Part of a small language model's weights: 139M tokens.
Each number is 200 + 30 x the weight over its row's rms, rounded and kept within 0 to 999. Layers, rows and columns count from 0. The size before them is the row's rms in percent of the matrix's.

# v: layer 3 attention value, 128x128, rms 0.17, rows 118-127, columns 0-127
# o: layer 3 attention output (transposed), 128x128, rms 0.0961, rows 118-127, columns 0-127
# gate: layer 3 MLP gate, 192x128, rms 0.199, rows 0-11, columns 0-127
# up: layer 3 MLP up, 192x128, rms 0.187, rows 0-10, columns 0-127
# down: layer 3 MLP down (transposed), 192x128, rms 0.177, rows 0-10, columns 0-127
v118,098,210,148,149,201,195,216,132,229,242,201,228,205,191,177,154,201,177,223,184,200,131,195,215,242,197,198,142,133,172,218,200,221,223,154,185,195,191,210,169,218,184,148,179,222,232,155,124,209,246,192,145,227,198,180,162,273,222,183,217,195,235,180,223,244,193,214,163,262,240,222,198,186,237,183,237,188,173,191,185,210,188,193,149,205,192,216,240,151,222,190,224,213,208,168,174,209,151,249,191,187,170,202,245,220,205,175,222,173,153,192,209,197,185,171,204,222,214,226,184,192,227,190,228,149,230,212,162,165
o118,102,236,186,139,207,205,222,195,250,268,209,171,209,211,200,241,172,167,186,202,232,188,161,225,211,152,261,209,158,241,216,170,185,195,140,170,193,257,244,179,175,199,189,231,233,196,186,216,150,246,180,236,159,209,199,205,189,192,164,182,186,233,220,217,223,202,206,186,227,137,183,175,255,190,223,204,227,230,254,171,152,202,171,198,227,198,285,204,212,186,213,155,177,206,153,215,233,193,256,192,155,240,184,163,218,173,144,221,228,213,226,200,240,197,166,199,166,230,159,228,216,201,198,208,209,210,180,228,234
v119,107,195,209,177,239,182,236,225,189,261,215,246,164,196,210,203,225,182,241,185,198,207,185,203,225,177,137,170,128,225,170,219,154,223,189,179,189,161,191,193,160,189,211,208,218,191,223,174,260,158,179,212,234,198,114,194,150,222,209,162,213,163,179,177,184,245,215,228,153,249,220,168,174,254,174,165,177,226,166,194,172,183,221,176,168,159,209,153,236,222,210,167,151,195,186,166,184,191,257,199,209,174,197,203,194,220,163,210,215,203,172,271,222,219,197,224,195,244,208,210,194,186,218,194,183,129,136,212,189
o119,103,165,223,208,233,186,198,209,194,191,197,164,266,149,166,199,223,247,155,229,194,182,219,220,212,213,212,255,178,210,234,245,195,107,200,256,216,205,172,231,179,170,212,178,236,212,210,238,186,209,208,190,228,199,223,227,144,216,196,252,243,192,194,229,262,192,192,259,204,241,221,200,200,176,281,212,214,225,163,208,139,246,196,182,221,177,191,241,157,209,219,221,183,202,177,159,188,212,201,189,193,203,189,206,226,193,214,182,188,223,245,143,249,179,184,216,177,224,167,176,212,215,225,198,246,267,216,234,244
v120,105,262,172,150,225,236,280,182,210,209,193,135,192,189,176,203,200,132,168,163,144,244,224,241,160,214,172,165,213,143,247,245,210,217,194,210,177,214,232,188,201,167,220,236,176,150,260,227,174,263,198,181,224,201,233,213,196,185,170,204,262,224,197,205,161,216,223,235,181,186,243,227,200,214,175,181,251,217,218,186,210,188,205,207,213,182,207,176,250,222,208,169,196,236,175,158,228,158,212,177,201,207,194,198,225,226,159,209,214,180,226,217,200,218,203,176,138,254,207,209,209,204,204,239,202,247,202,255,185
o120,098,194,203,222,143,221,211,226,227,176,201,156,169,228,216,216,237,174,209,234,261,197,179,151,191,202,209,181,206,169,209,211,214,129,241,190,224,257,199,218,189,207,183,222,173,177,150,168,182,198,222,152,208,187,216,252,251,214,191,145,174,193,202,185,211,251,265,183,229,212,164,154,164,163,273,234,162,151,192,245,152,195,193,145,229,187,251,251,252,244,173,184,185,176,194,229,202,194,192,244,174,185,209,181,195,159,204,176,186,209,182,162,202,188,247,188,202,218,203,179,177,222,185,201,217,178,159,149,189
v121,096,223,193,201,214,165,181,219,188,192,191,201,172,149,241,223,214,246,205,243,152,246,153,155,194,171,206,208,272,142,217,202,237,213,226,164,264,175,205,201,206,230,160,188,210,212,211,217,206,250,184,175,244,165,201,177,208,161,175,177,241,179,244,226,209,184,186,203,239,224,188,163,165,207,231,249,198,167,213,177,158,183,250,213,177,199,210,236,180,184,219,247,165,218,212,227,184,222,232,173,241,212,210,185,172,248,193,119,199,228,217,142,183,188,232,226,230,188,174,119,201,198,144,196,190,222,161,190,180
o121,094,212,244,181,159,238,217,142,137,199,191,166,216,199,186,241,204,161,200,218,278,195,207,174,187,183,193,190,228,213,173,187,211,217,183,235,185,180,251,190,117,155,181,210,181,190,182,171,182,219,143,212,231,189,160,163,223,195,200,244,219,197,239,190,162,175,240,237,220,213,160,222,260,199,211,167,211,206,202,211,240,194,273,225,176,219,273,192,225,234,209,175,149,182,217,204,179,203,173,204,173,163,156,192,207,172,175,212,256,174,166,242,157,191,217,199,164,131,220,214,214,189,223,204,246,200,222,209,201
v122,104,275,196,260,170,183,255,178,171,247,192,150,222,179,210,237,233,202,254,206,184,187,234,219,206,232,194,180,182,214,242,209,218,215,166,149,179,202,227,251,217,206,154,214,254,255,173,193,179,210,161,178,204,251,227,150,173,212,217,165,200,237,176,194,227,175,211,228,241,176,190,134,148,219,171,194,197,149,240,142,219,188,194,187,176,202,204,164,190,234,214,205,217,209,245,201,236,252,208,223,208,165,224,184,181,190,199,213,175,168,220,159,190,211,151,234,188,244,203,196,208,193,184,258,198,239,213,186,142
o122,104,234,215,156,206,248,232,204,229,200,193,149,214,172,230,206,200,163,212,224,237,203,158,231,203,217,154,136,230,172,220,189,163,190,191,216,164,196,198,157,219,170,234,230,193,212,157,173,220,242,156,222,194,198,227,215,204,210,211,174,178,208,217,217,183,228,196,191,191,193,234,206,250,229,303,182,193,232,248,193,158,200,223,211,230,213,190,166,191,206,251,179,267,224,151,202,227,163,164,217,170,231,250,226,193,198,165,195,218,248,198,209,173,208,202,216,214,208,294,247,194,186,186,206,188,136,229,167,249
v123,092,228,190,223,151,225,167,174,181,211,204,203,256,183,218,173,180,156,214,192,240,189,200,206,120,170,210,210,211,223,210,284,177,189,200,198,206,196,188,241,183,245,245,216,214,168,213,167,187,149,123,180,250,197,173,217,231,149,228,183,220,183,156,174,210,239,197,237,221,194,186,238,167,168,248,204,237,174,209,210,194,249,192,212,200,190,209,220,226,175,187,200,252,218,215,186,169,228,263,238,223,218,207,166,215,262,180,214,265,176,231,209,189,183,212,217,205,187,168,274,227,183,215,256,215,193,233,227,223
o123,091,213,194,136,171,133,247,263,220,175,213,261,188,226,199,148,218,252,201,237,193,184,185,258,218,207,196,184,195,153,203,158,218,173,203,211,211,172,202,196,225,197,232,177,182,234,173,202,202,174,223,205,164,151,180,139,162,179,227,182,154,152,172,246,218,265,223,216,270,181,208,199,181,195,206,206,176,229,189,157,160,205,203,217,183,217,177,239,201,196,184,159,190,214,217,197,160,217,198,189,219,186,163,189,224,112,241,191,190,186,191,256,141,188,213,198,201,176,250,173,142,178,195,205,206,208,211,166,180
v124,081,147,223,154,186,215,217,209,218,173,226,233,170,224,249,195,219,179,203,212,228,186,253,199,189,256,225,137,165,211,162,200,135,230,197,197,235,208,242,246,171,177,192,203,183,255,203,241,173,199,269,240,251,265,230,192,248,232,187,208,192,210,225,212,213,138,217,205,196,258,231,159,217,221,216,211,200,221,156,204,201,210,215,182,215,151,198,196,232,210,204,197,168,167,185,231,208,218,232,226,250,219,202,171,201,221,164,202,244,232,243,198,242,204,237,224,213,200,235,186,200,231,139,176,181,201,150,223,149
o124,087,232,163,181,200,201,180,197,231,187,205,164,224,232,164,255,207,165,185,190,250,196,219,187,231,187,219,207,209,209,199,222,186,208,204,147,170,235,249,180,193,241,250,193,224,130,196,147,179,201,205,214,196,165,239,201,150,217,214,218,167,220,192,226,248,234,199,202,134,194,194,229,186,166,224,245,194,230,182,151,268,190,237,152,204,208,217,194,183,275,147,190,193,181,194,205,178,228,203,191,136,142,197,214,235,257,144,206,132,220,187,193,205,173,177,184,249,200,171,239,212,224,227,199,187,247,226,212,206
v125,107,192,202,221,190,180,151,234,197,149,142,138,215,247,259,187,176,169,186,187,217,219,174,207,176,232,182,234,269,149,169,187,155,216,212,175,152,198,204,241,207,188,199,179,207,167,169,218,217,207,221,153,179,205,217,182,202,221,248,190,190,208,231,219,186,165,201,237,179,196,288,160,230,161,188,244,180,237,175,225,169,241,180,207,184,213,268,175,215,219,219,200,185,131,223,218,209,190,223,139,186,183,214,189,237,202,169,219,247,188,204,194,185,226,160,241,192,170,136,196,185,246,191,191,205,178,190,241,167
o125,101,169,256,214,237,205,270,178,275,192,174,214,179,223,199,228,222,171,177,213,189,218,162,183,229,260,185,226,181,186,178,252,193,149,240,200,177,211,213,213,215,207,219,212,174,220,185,183,171,237,180,176,226,243,198,203,204,191,222,211,190,209,209,238,188,183,235,204,250,254,179,199,161,220,204,195,227,230,212,167,260,228,247,245,239,201,172,225,179,205,187,177,255,209,188,206,222,193,198,162,214,239,160,238,189,197,221,198,145,165,207,199,168,180,149,180,260,249,162,206,161,229,233,107,240,194,202,199,168
v126,112,156,187,165,161,193,171,201,180,212,158,223,203,232,201,141,238,164,188,198,116,216,182,200,158,189,198,175,223,161,183,239,219,262,205,211,202,176,198,192,166,220,213,180,168,190,182,178,214,195,211,196,223,235,161,218,152,196,155,145,223,172,223,265,225,218,135,241,250,207,172,189,177,160,221,226,251,196,182,216,145,138,197,233,224,190,165,195,155,180,160,195,141,225,207,214,139,229,161,241,237,193,180,219,215,217,236,220,250,181,204,185,214,185,196,217,185,179,210,202,223,205,196,205,274,203,198,209,228
o126,102,183,219,166,155,169,149,233,145,194,207,233,218,219,194,190,191,177,202,251,160,166,217,239,233,201,171,196,174,214,177,197,205,219,189,243,178,184,240,250,199,117,154,255,202,191,205,188,230,196,265,164,167,230,223,183,180,200,220,157,217,222,182,222,152,229,204,192,233,229,164,182,190,186,200,195,160,219,168,144,219,181,261,166,188,246,207,164,215,182,173,158,235,213,206,164,188,230,197,193,207,233,172,237,219,209,164,174,200,207,206,167,196,232,290,199,236,154,170,226,171,236,196,233,189,204,204,264,203
v127,090,225,224,247,199,238,202,198,224,198,147,240,236,222,268,162,243,190,239,193,205,233,218,176,168,213,213,180,213,185,210,139,238,225,180,225,175,183,178,202,211,155,181,199,179,174,162,188,213,195,205,193,223,249,234,237,205,201,191,229,197,185,217,232,203,200,201,165,135,234,183,286,191,257,247,210,217,218,169,195,172,144,210,189,224,248,176,176,222,175,138,201,193,203,188,238,164,175,243,191,137,241,250,228,186,211,157,190,134,201,226,193,194,208,188,238,236,175,202,148,162,207,226,219,237,180,183,221,213
o127,094,226,171,187,221,227,209,186,181,230,198,236,224,202,201,160,184,241,135,238,178,268,174,201,172,211,165,174,168,192,220,235,149,211,197,189,153,250,197,200,137,206,158,174,157,156,205,203,209,203,204,213,209,203,201,245,186,150,217,196,168,199,148,183,217,137,206,204,195,211,172,142,212,209,198,235,222,147,164,193,250,213,232,200,224,155,201,136,205,216,198,160,198,197,227,201,237,200,238,278,210,184,194,189,214,188,217,237,209,187,218,218,234,227,229,251,224,171,206,232,148,165,146,152,194,173,203,149,223
gate0,097,227,258,228,200,161,211,214,184,166,238,206,179,166,211,208,191,249,240,206,198,149,226,247,260,185,170,196,165,212,244,142,177,197,226,162,219,230,184,200,229,155,214,123,163,217,180,217,261,212,226,185,208,234,224,216,195,226,217,166,187,214,231,242,203,184,160,210,182,223,197,196,169,173,194,198,208,247,191,201,147,218,198,181,189,180,178,198,235,189,169,246,193,226,179,158,168,172,169,151,240,199,177,182,141,150,197,256,233,201,179,160,194,220,224,193,176,182,193,227,270,215,231,272,186,236,225,200,226
up0,096,223,212,243,228,205,182,124,197,197,236,217,179,181,164,231,185,242,158,171,228,233,181,195,215,211,198,189,172,198,225,154,178,205,183,216,190,245,194,172,193,241,235,194,198,216,156,227,220,140,166,177,238,210,237,145,204,182,181,198,199,196,277,216,218,203,109,216,191,217,187,176,144,230,214,172,168,239,191,179,150,204,207,141,199,176,196,154,193,193,182,213,267,233,170,211,211,239,171,178,194,214,180,168,165,189,218,192,186,202,224,179,234,236,237,223,160,173,206,137,268,226,250,183,187,187,168,201,186
down0,102,181,193,210,224,239,163,182,156,206,111,216,188,277,233,170,286,177,203,246,161,220,156,218,223,245,222,224,227,180,197,203,188,191,219,173,180,218,243,207,250,170,194,166,186,211,192,163,232,223,180,249,248,210,166,181,186,180,206,216,153,206,210,233,159,196,223,166,212,144,203,213,258,161,183,221,193,184,198,249,155,211,166,243,220,179,186,205,211,193,209,254,198,204,186,168,169,170,151,193,210,251,169,216,192,235,154,275,201,193,160,230,196,195,216,183,218,195,219,195,215,213,209,229,185,225,194,172,231
gate1,100,205,204,201,186,188,184,206,232,140,203,165,219,159,141,139,177,192,195,236,203,217,192,168,259,215,171,216,126,209,148,176,234,216,210,264,153,221,270,217,217,194,154,248,199,200,240,181,174,189,229,195,164,215,143,208,189,203,229,219,133,179,230,235,203,203,148,215,145,162,180,196,168,234,178,206,197,211,213,132,150,191,221,192,216,246,196,221,154,172,171,187,195,194,184,176,184,197,201,196,169,222,196,188,203,199,193,185,190,185,171,205,204,236,213,192,224,175,244,205,167,228,210,134,230,147,182,248,229
up1,095,180,184,210,215,214,160,222,225,159,192,244,105,189,222,189,163,252,209,241,176,200,201,214,180,205,208,186,244,194,136,207,207,199,169,202,226,211,236,193,180,197,172,217,198,162,196,217,180,251,175,183,150,200,220,190,231,198,226,171,204,197,199,266,151,207,187,281,230,182,135,217,230,232,189,150,190,233,180,174,189,211,179,208,219,218,185,219,154,215,197,195,164,192,187,234,162,210,180,134,158,188,170,235,215,171,241,227,201,206,224,178,192,235,144,214,239,178,162,163,259,206,160,251,227,179,152,202,203
down1,095,200,180,236,187,228,179,229,209,211,142,223,181,186,244,188,255,238,222,159,153,175,215,265,186,235,198,200,195,228,237,162,106,187,142,112,219,198,189,194,193,226,176,200,222,194,188,212,236,224,220,164,183,210,221,177,153,232,185,220,204,148,181,209,162,196,214,202,229,201,162,186,220,209,187,166,249,178,210,204,168,202,156,202,215,183,232,219,213,198,232,211,188,154,241,192,182,186,151,262,210,178,144,206,235,245,189,176,218,219,221,228,183,174,196,172,187,195,233,242,197,174,180,230,211,225,152,125,200
gate2,099,257,205,185,187,192,187,177,195,192,194,190,178,188,178,172,172,152,197,238,214,206,193,207,248,156,219,180,186,211,192,201,173,219,251,176,204,194,216,160,220,155,215,201,220,233,169,226,181,215,228,216,214,231,209,245,224,190,192,224,244,252,237,261,218,212,203,208,245,184,210,182,174,198,216,204,178,242,167,249,177,156,193,199,210,148,226,183,203,168,179,246,238,220,176,145,153,250,195,244,197,262,273,188,228,201,197,204,201,199,191,191,174,179,157,175,144,180,212,229,166,144,102,197,164,166,226,253,208
up2,091,209,211,201,185,189,235,209,186,207,261,211,194,184,150,155,232,220,226,141,145,221,156,229,177,204,192,180,153,165,183,241,258,190,161,207,152,189,167,180,208,241,202,170,209,198,122,187,208,197,142,161,198,258,150,213,221,182,217,195,236,196,224,240,249,194,227,152,160,216,217,210,253,200,213,234,158,163,199,198,181,242,204,185,252,198,211,183,224,228,191,225,217,224,240,256,167,176,225,181,236,193,215,231,180,198,176,191,153,191,259,153,182,156,208,191,227,251,218,209,176,251,196,173,215,196,218,195,209
down2,098,173,201,192,175,200,179,167,159,201,225,176,170,144,176,200,193,257,245,222,178,248,199,226,119,182,148,198,236,181,201,191,215,218,178,170,165,213,181,227,227,234,222,156,243,232,200,207,175,200,211,221,186,255,126,206,192,176,300,226,248,188,184,180,215,212,196,206,222,186,173,201,225,214,196,221,175,232,151,200,187,203,199,193,258,156,240,201,180,181,219,195,142,221,216,189,223,207,221,245,189,217,216,202,210,239,176,191,181,240,219,148,216,180,219,212,239,217,223,198,237,241,261,252,226,237,202,189,250
gate3,108,212,174,154,183,154,236,166,189,198,174,205,193,236,183,180,203,210,190,174,189,140,213,180,208,197,166,229,206,232,211,202,245,134,223,183,206,189,165,171,182,207,208,161,155,206,178,236,207,248,206,277,216,208,231,178,173,237,236,196,162,194,194,185,191,220,189,200,167,254,107,173,199,224,186,228,209,115,211,223,184,176,204,232,207,138,205,180,224,158,172,222,168,222,184,204,275,209,181,148,221,149,229,224,162,135,191,227,193,231,192,221,194,175,217,183,265,200,188,203,202,164,216,206,209,176,201,199,237
up3,098,191,221,197,223,216,148,142,212,171,192,233,230,172,195,192,202,242,177,209,250,206,187,185,206,177,175,217,238,232,230,201,206,177,232,213,250,193,163,245,201,196,189,209,182,260,151,238,181,248,184,246,218,183,218,140,225,241,215,202,180,144,223,244,204,212,152,203,205,190,215,214,243,234,233,210,209,185,226,202,152,240,185,234,249,221,178,165,203,198,252,195,176,234,223,169,201,215,99,171,177,170,197,179,194,114,198,199,176,177,227,188,164,187,189,183,207,215,253,182,266,193,236,215,212,243,207,178,196
down3,098,151,158,132,197,227,181,185,203,200,212,223,207,185,184,226,217,215,213,240,261,234,232,183,185,195,203,297,163,174,268,198,210,198,181,196,172,197,176,196,186,214,225,160,169,174,132,213,222,217,149,264,199,230,221,169,253,210,225,183,204,190,208,238,235,200,197,228,185,230,210,230,261,174,172,265,217,230,229,279,207,210,184,219,180,168,232,187,194,194,214,202,152,242,137,181,221,196,183,196,196,188,181,167,215,187,197,225,183,207,169,204,197,161,197,154,220,246,191,229,184,174,215,220,252,194,213,178,241
gate4,088,193,199,240,182,168,185,206,194,243,165,187,239,192,210,163,148,201,205,195,222,162,164,201,249,169,187,183,195,194,237,263,225,170,205,219,250,173,200,276,153,167,169,192,188,172,227,208,217,154,190,175,217,220,199,153,164,239,243,163,172,227,182,229,190,261,190,244,177,195,191,190,227,159,211,208,227,160,193,141,224,203,248,228,221,230,244,182,193,245,197,156,184,235,221,241,141,218,193,166,182,148,165,233,204,214,162,169,213,170,194,191,191,209,214,192,184,125,167,183,206,223,172,195,232,207,246,158,231
up4,101,223,217,200,179,170,138,213,175,174,262,141,194,157,185,219,177,190,153,202,164,211,203,182,171,200,231,203,242,213,236,214,158,176,188,204,177,203,194,200,180,185,206,233,197,222,253,186,237,158,167,170,153,187,241,136,187,167,198,185,208,201,180,185,212,215,201,173,216,202,217,175,204,131,219,184,155,261,172,240,178,255,247,235,207,198,197,141,240,208,162,217,237,185,184,218,169,201,218,189,197,236,140,134,270,260,199,201,183,223,242,191,187,251,215,180,208,251,195,179,188,193,203,177,190,217,227,248,196
down4,097,208,189,267,199,233,231,197,165,174,190,203,199,194,246,162,201,183,231,203,164,205,187,287,207,207,260,208,192,198,190,216,182,256,201,244,207,166,174,242,197,156,160,173,226,195,233,163,188,188,244,200,204,200,203,185,264,230,245,221,208,186,191,249,196,188,194,239,193,189,181,212,249,192,187,152,224,225,170,182,196,166,198,185,210,232,220,232,243,179,243,224,180,171,218,215,206,212,217,151,254,145,230,190,238,208,177,172,207,225,184,213,249,225,130,137,203,129,178,199,247,239,167,197,148,191,190,193,213
gate5,095,226,175,240,184,243,203,183,168,198,219,227,144,203,200,188,158,208,233,239,174,203,215,202,190,188,171,160,213,194,204,159,243,198,194,244,258,194,182,228,150,244,192,186,217,258,229,191,242,249,161,182,163,162,218,205,192,179,222,223,165,152,218,175,227,185,246,163,196,214,198,193,192,162,221,165,168,189,187,196,228,165,194,194,284,202,214,225,117,256,222,213,185,200,239,183,181,214,247,197,204,235,186,213,217,237,223,189,234,206,234,226,253,127,215,205,137,188,250,220,230,194,217,221,177,190,249,194,211
up5,079,251,193,224,150,237,154,207,187,212,215,162,184,191,146,228,190,195,181,221,179,232,193,214,238,235,200,203,200,213,204,257,232,196,177,171,190,175,196,252,198,234,176,197,256,197,159,217,214,250,224,230,168,201,204,231,209,175,138,171,234,208,185,202,211,219,241,184,237,185,199,192,203,141,169,216,194,157,174,192,204,206,211,188,250,225,180,293,153,142,203,238,188,161,234,187,192,201,148,167,196,232,222,194,263,212,175,223,168,203,238,228,210,146,174,247,193,180,217,158,212,128,173,222,207,200,210,247,218
down5,092,179,230,225,186,230,221,166,195,239,213,207,215,163,146,224,168,226,209,211,225,204,188,222,251,216,144,189,195,224,190,182,233,165,234,198,250,210,194,226,229,178,196,187,236,133,226,199,214,156,169,164,195,224,215,165,159,172,176,194,240,186,142,144,215,202,235,178,253,179,185,165,178,169,255,196,268,189,218,209,192,210,219,150,197,193,219,239,196,152,163,221,176,220,165,163,189,173,212,200,198,213,224,204,257,144,136,236,214,249,139,230,219,164,218,212,183,166,225,246,224,178,216,195,167,246,204,188,193
gate6,098,224,251,204,168,189,210,163,222,193,198,203,171,218,169,184,205,217,157,216,237,193,205,194,183,207,220,215,157,203,242,205,246,165,182,189,218,192,183,200,247,144,196,168,152,196,183,212,195,137,217,200,219,223,205,216,182,230,170,211,240,165,217,179,219,206,230,152,210,123,211,230,174,188,174,163,208,182,258,230,211,161,173,197,217,285,167,201,240,213,237,183,218,113,195,187,214,192,174,176,189,220,207,216,175,226,208,198,219,163,132,161,170,247,215,225,194,244,147,179,233,231,223,215,261,225,207,264,220
up6,088,226,184,172,228,186,192,205,203,192,303,146,181,135,243,188,168,188,208,213,207,194,238,221,218,248,185,144,161,192,164,229,200,155,242,242,177,216,217,170,176,179,167,180,182,219,222,193,171,195,182,192,273,196,190,186,251,176,190,167,234,224,237,187,218,178,177,247,182,224,202,151,229,175,206,168,166,176,144,180,217,143,164,168,225,149,206,175,182,219,211,204,169,180,226,167,206,251,212,201,172,170,214,195,216,241,207,187,261,203,226,202,213,194,182,176,235,270,193,192,227,193,153,214,198,237,210,158,200
down6,100,196,210,177,197,149,213,187,210,210,171,205,193,208,184,213,166,245,138,216,197,168,200,169,195,190,182,212,175,236,204,210,215,241,241,206,249,221,219,174,177,230,198,223,225,208,250,197,113,193,240,222,199,183,221,175,132,205,169,162,242,243,145,187,204,232,238,226,209,209,187,157,150,213,255,194,196,197,193,189,263,139,219,198,267,184,141,191,210,231,205,176,201,220,210,185,217,181,215,166,175,180,185,222,210,190,194,171,223,175,192,168,185,266,227,214,278,255,141,193,154,228,215,197,196,187,167,215,220
gate7,089,231,238,184,230,238,230,196,206,154,154,215,199,192,193,147,246,208,191,188,253,140,234,222,236,200,149,175,238,257,257,209,173,167,226,249,234,186,140,193,153,201,207,206,197,216,149,183,194,196,189,183,216,228,235,211,230,187,197,213,215,154,212,229,214,184,247,191,195,245,204,162,205,185,241,168,236,177,214,197,178,236,213,206,204,172,189,189,208,212,169,228,191,212,156,197,206,149,210,178,215,232,176,230,174,169,141,267,212,217,181,238,172,250,171,189,181,191,201,265,129,212,169,168,191,220,206,252,219
up7,091,212,234,161,221,240,206,204,151,231,225,224,217,269,224,200,234,203,233,168,170,236,218,192,244,233,223,205,207,251,207,224,216,224,174,205,168,208,190,182,222,216,176,210,248,259,158,267,207,230,206,205,191,205,196,224,232,190,182,237,213,214,253,242,198,171,198,217,148,207,195,175,194,216,166,186,175,198,155,208,220,191,175,221,236,191,191,202,168,124,217,228,232,213,179,182,208,151,219,159,155,157,151,207,145,224,186,211,175,187,187,204,187,218,179,209,197,204,278,235,175,182,164,168,157,264,137,155,178
down7,091,191,253,183,156,276,190,208,205,197,180,214,178,192,189,221,178,191,162,219,239,165,221,249,176,208,172,233,190,164,203,210,210,177,223,202,183,205,238,161,197,210,233,194,157,208,210,175,151,194,190,191,220,236,180,288,205,143,178,233,224,197,175,222,229,200,200,174,139,171,245,170,197,230,223,187,193,236,205,178,213,244,167,141,183,220,170,216,217,251,179,229,203,199,227,185,258,187,178,200,206,182,110,193,211,243,167,168,224,242,229,209,243,198,180,163,212,256,242,228,160,269,195,220,226,216,206,209,206
gate8,111,178,209,191,192,222,159,219,213,163,230,210,181,239,126,179,261,239,217,203,190,194,244,210,196,167,159,179,157,237,158,254,218,192,225,169,174,197,135,175,237,153,161,228,248,205,173,198,200,170,234,179,194,183,191,208,183,252,200,161,218,175,144,224,221,158,177,174,216,218,193,186,191,226,201,166,239,192,186,159,202,174,239,260,222,233,198,208,199,197,183,165,162,236,227,199,178,156,249,225,215,224,224,220,220,241,197,219,156,236,226,183,222,202,243,204,264,186,202,192,218,187,229,146,176,162,185,264,229
up8,115,217,233,219,227,192,173,145,223,181,140,196,161,207,228,168,177,232,185,191,191,183,152,210,173,201,194,195,195,215,187,137,170,207,204,231,208,182,244,211,238,224,196,239,196,200,186,174,162,204,179,208,226,225,227,213,186,176,212,212,223,186,134,183,209,251,269,196,180,191,219,258,238,146,212,217,138,187,223,170,223,168,206,188,223,224,186,191,218,246,238,197,211,176,141,181,161,223,155,196,111,235,200,140,217,182,217,203,230,211,180,163,248,257,170,213,173,193,175,151,239,258,202,205,202,187,244,215,205
down8,105,199,218,214,184,162,229,156,149,175,215,152,262,183,230,225,165,202,276,177,226,268,217,158,185,161,244,202,193,183,228,271,182,270,182,222,245,225,148,218,206,159,269,203,176,182,159,210,235,224,190,250,226,178,225,166,231,183,216,201,172,219,213,210,175,236,141,213,213,229,219,164,205,180,169,242,236,158,196,224,190,245,185,200,195,175,180,146,230,202,217,206,184,171,179,172,185,195,200,187,242,228,205,185,165,227,173,178,179,169,203,205,194,187,203,224,193,163,218,212,220,178,234,199,181,226,229,238,152
gate9,096,219,239,145,207,152,204,251,229,229,220,239,199,213,182,168,168,210,156,228,285,204,203,258,179,206,224,202,203,252,171,208,161,228,204,163,190,167,196,216,189,225,255,203,282,214,160,204,221,217,163,206,199,218,187,239,225,169,167,152,204,247,198,188,238,194,181,169,176,174,200,218,240,176,176,168,197,164,191,214,170,224,188,154,168,158,206,217,251,219,162,241,194,206,211,182,190,198,237,190,237,226,179,199,219,220,143,224,215,227,202,198,195,206,190,207,161,231,185,262,264,159,182,204,213,209,219,271,172
up9,100,216,225,167,211,196,190,210,221,217,213,208,239,203,202,167,228,173,133,236,271,167,236,252,233,146,178,131,222,264,188,199,199,221,222,158,233,158,238,247,166,173,191,191,215,185,236,217,227,218,210,158,204,155,198,232,201,194,218,227,190,191,184,192,201,227,171,195,196,204,250,213,264,200,215,203,272,172,195,243,183,209,252,185,177,219,227,178,197,194,170,194,208,167,209,149,191,222,204,187,228,188,146,227,243,200,219,159,190,226,190,242,212,196,218,243,216,173,199,181,267,223,194,164,186,144,220,262,176
down9,099,205,167,174,216,187,196,197,263,185,203,163,214,236,219,190,216,189,214,192,165,161,208,171,192,252,198,261,144,179,221,165,193,216,225,277,207,241,214,290,196,121,191,212,192,189,202,185,170,215,249,135,240,200,236,157,190,233,186,205,205,191,202,207,208,156,223,214,180,164,206,229,172,230,168,245,144,185,200,186,201,195,234,175,181,179,206,213,207,168,222,183,272,192,203,230,155,218,155,164,246,187,204,170,220,230,237,201,161,209,229,220,217,189,219,230,181,181,239,169,191,192,248,172,158,223,151,189,207
gate10,091,179,180,211,230,148,187,221,202,215,205,230,246,223,235,237,155,163,174,232,200,163,222,187,178,224,204,146,202,201,237,200,185,175,213,244,177,246,174,203,168,200,199,166,232,247,201,207,253,190,215,205,201,186,164,203,206,235,213,226,190,209,294,163,181,188,220,255,209,205,245,208,199,186,226,188,189,180,247,173,179,187,186,229,259,242,171,164,250,261,177,218,182,172,221,192,192,213,226,210,183,271,220,228,166,174,223,180,231,219,214,216,163,191,193,164,165,267,178,171,263,185,253,230,245,226,230,200,211
up10,100,151,213,241,126,182,210,236,175,212,199,213,202,170,215,221,214,262,178,199,211,245,243,192,197,161,219,228,181,216,172,195,213,214,233,206,211,220,186,199,164,117,203,135,209,139,213,159,185,250,201,225,197,191,201,170,145,235,205,176,181,176,196,174,235,191,223,168,219,199,160,216,236,176,154,177,194,242,192,203,240,193,207,190,203,196,210,218,219,174,205,199,204,233,175,190,205,225,200,165,239,158,194,202,257,217,232,206,236,195,183,157,219,212,239,175,194,137,238,232,123,189,185,106,179,148,221,200,196
down10,092,249,280,189,139,149,193,196,237,215,184,243,123,193,208,201,194,200,193,189,198,219,201,185,192,208,171,183,213,235,195,200,171,198,214,263,182,228,177,166,182,216,191,177,221,197,196,201,154,243,219,205,221,176,164,137,182,205,225,224,165,189,203,125,213,182,223,125,200,170,169,199,191,182,226,171,188,170,259,216,224,179,174,195,209,166,184,204,240,260,164,176,226,215,172,180,233,250,180,242,220,184,246,184,194,220,230,220,226,181,167,170,158,251,181,218,218,187,233,192,183,174,215,168,213,139,164,155,181
gate11,096,181,162,165,219,219,150,215,173,227,238,245,186,205,202,204,178,162,221,235,239,223,199,205,195,169,163,198,207,262,201,176,193,212,211,204,235,229,189,271,211,197,166,138,227,208,169,208,173,228,186,214,200,207,155,189,206,239,215,208,150,211,220,197,231,222,170,165,185,170,232,219,232,147,176,259,215,231,253,231,182,206,161,190,198,177,183,161,171,216,189,244,268,149,203,218,153,160,223,147,243,179,173,181,144,178,222,169,156,222,235,174,198,223,224,230,232,218,180,160,188,169,200,173,192,167,269,215,211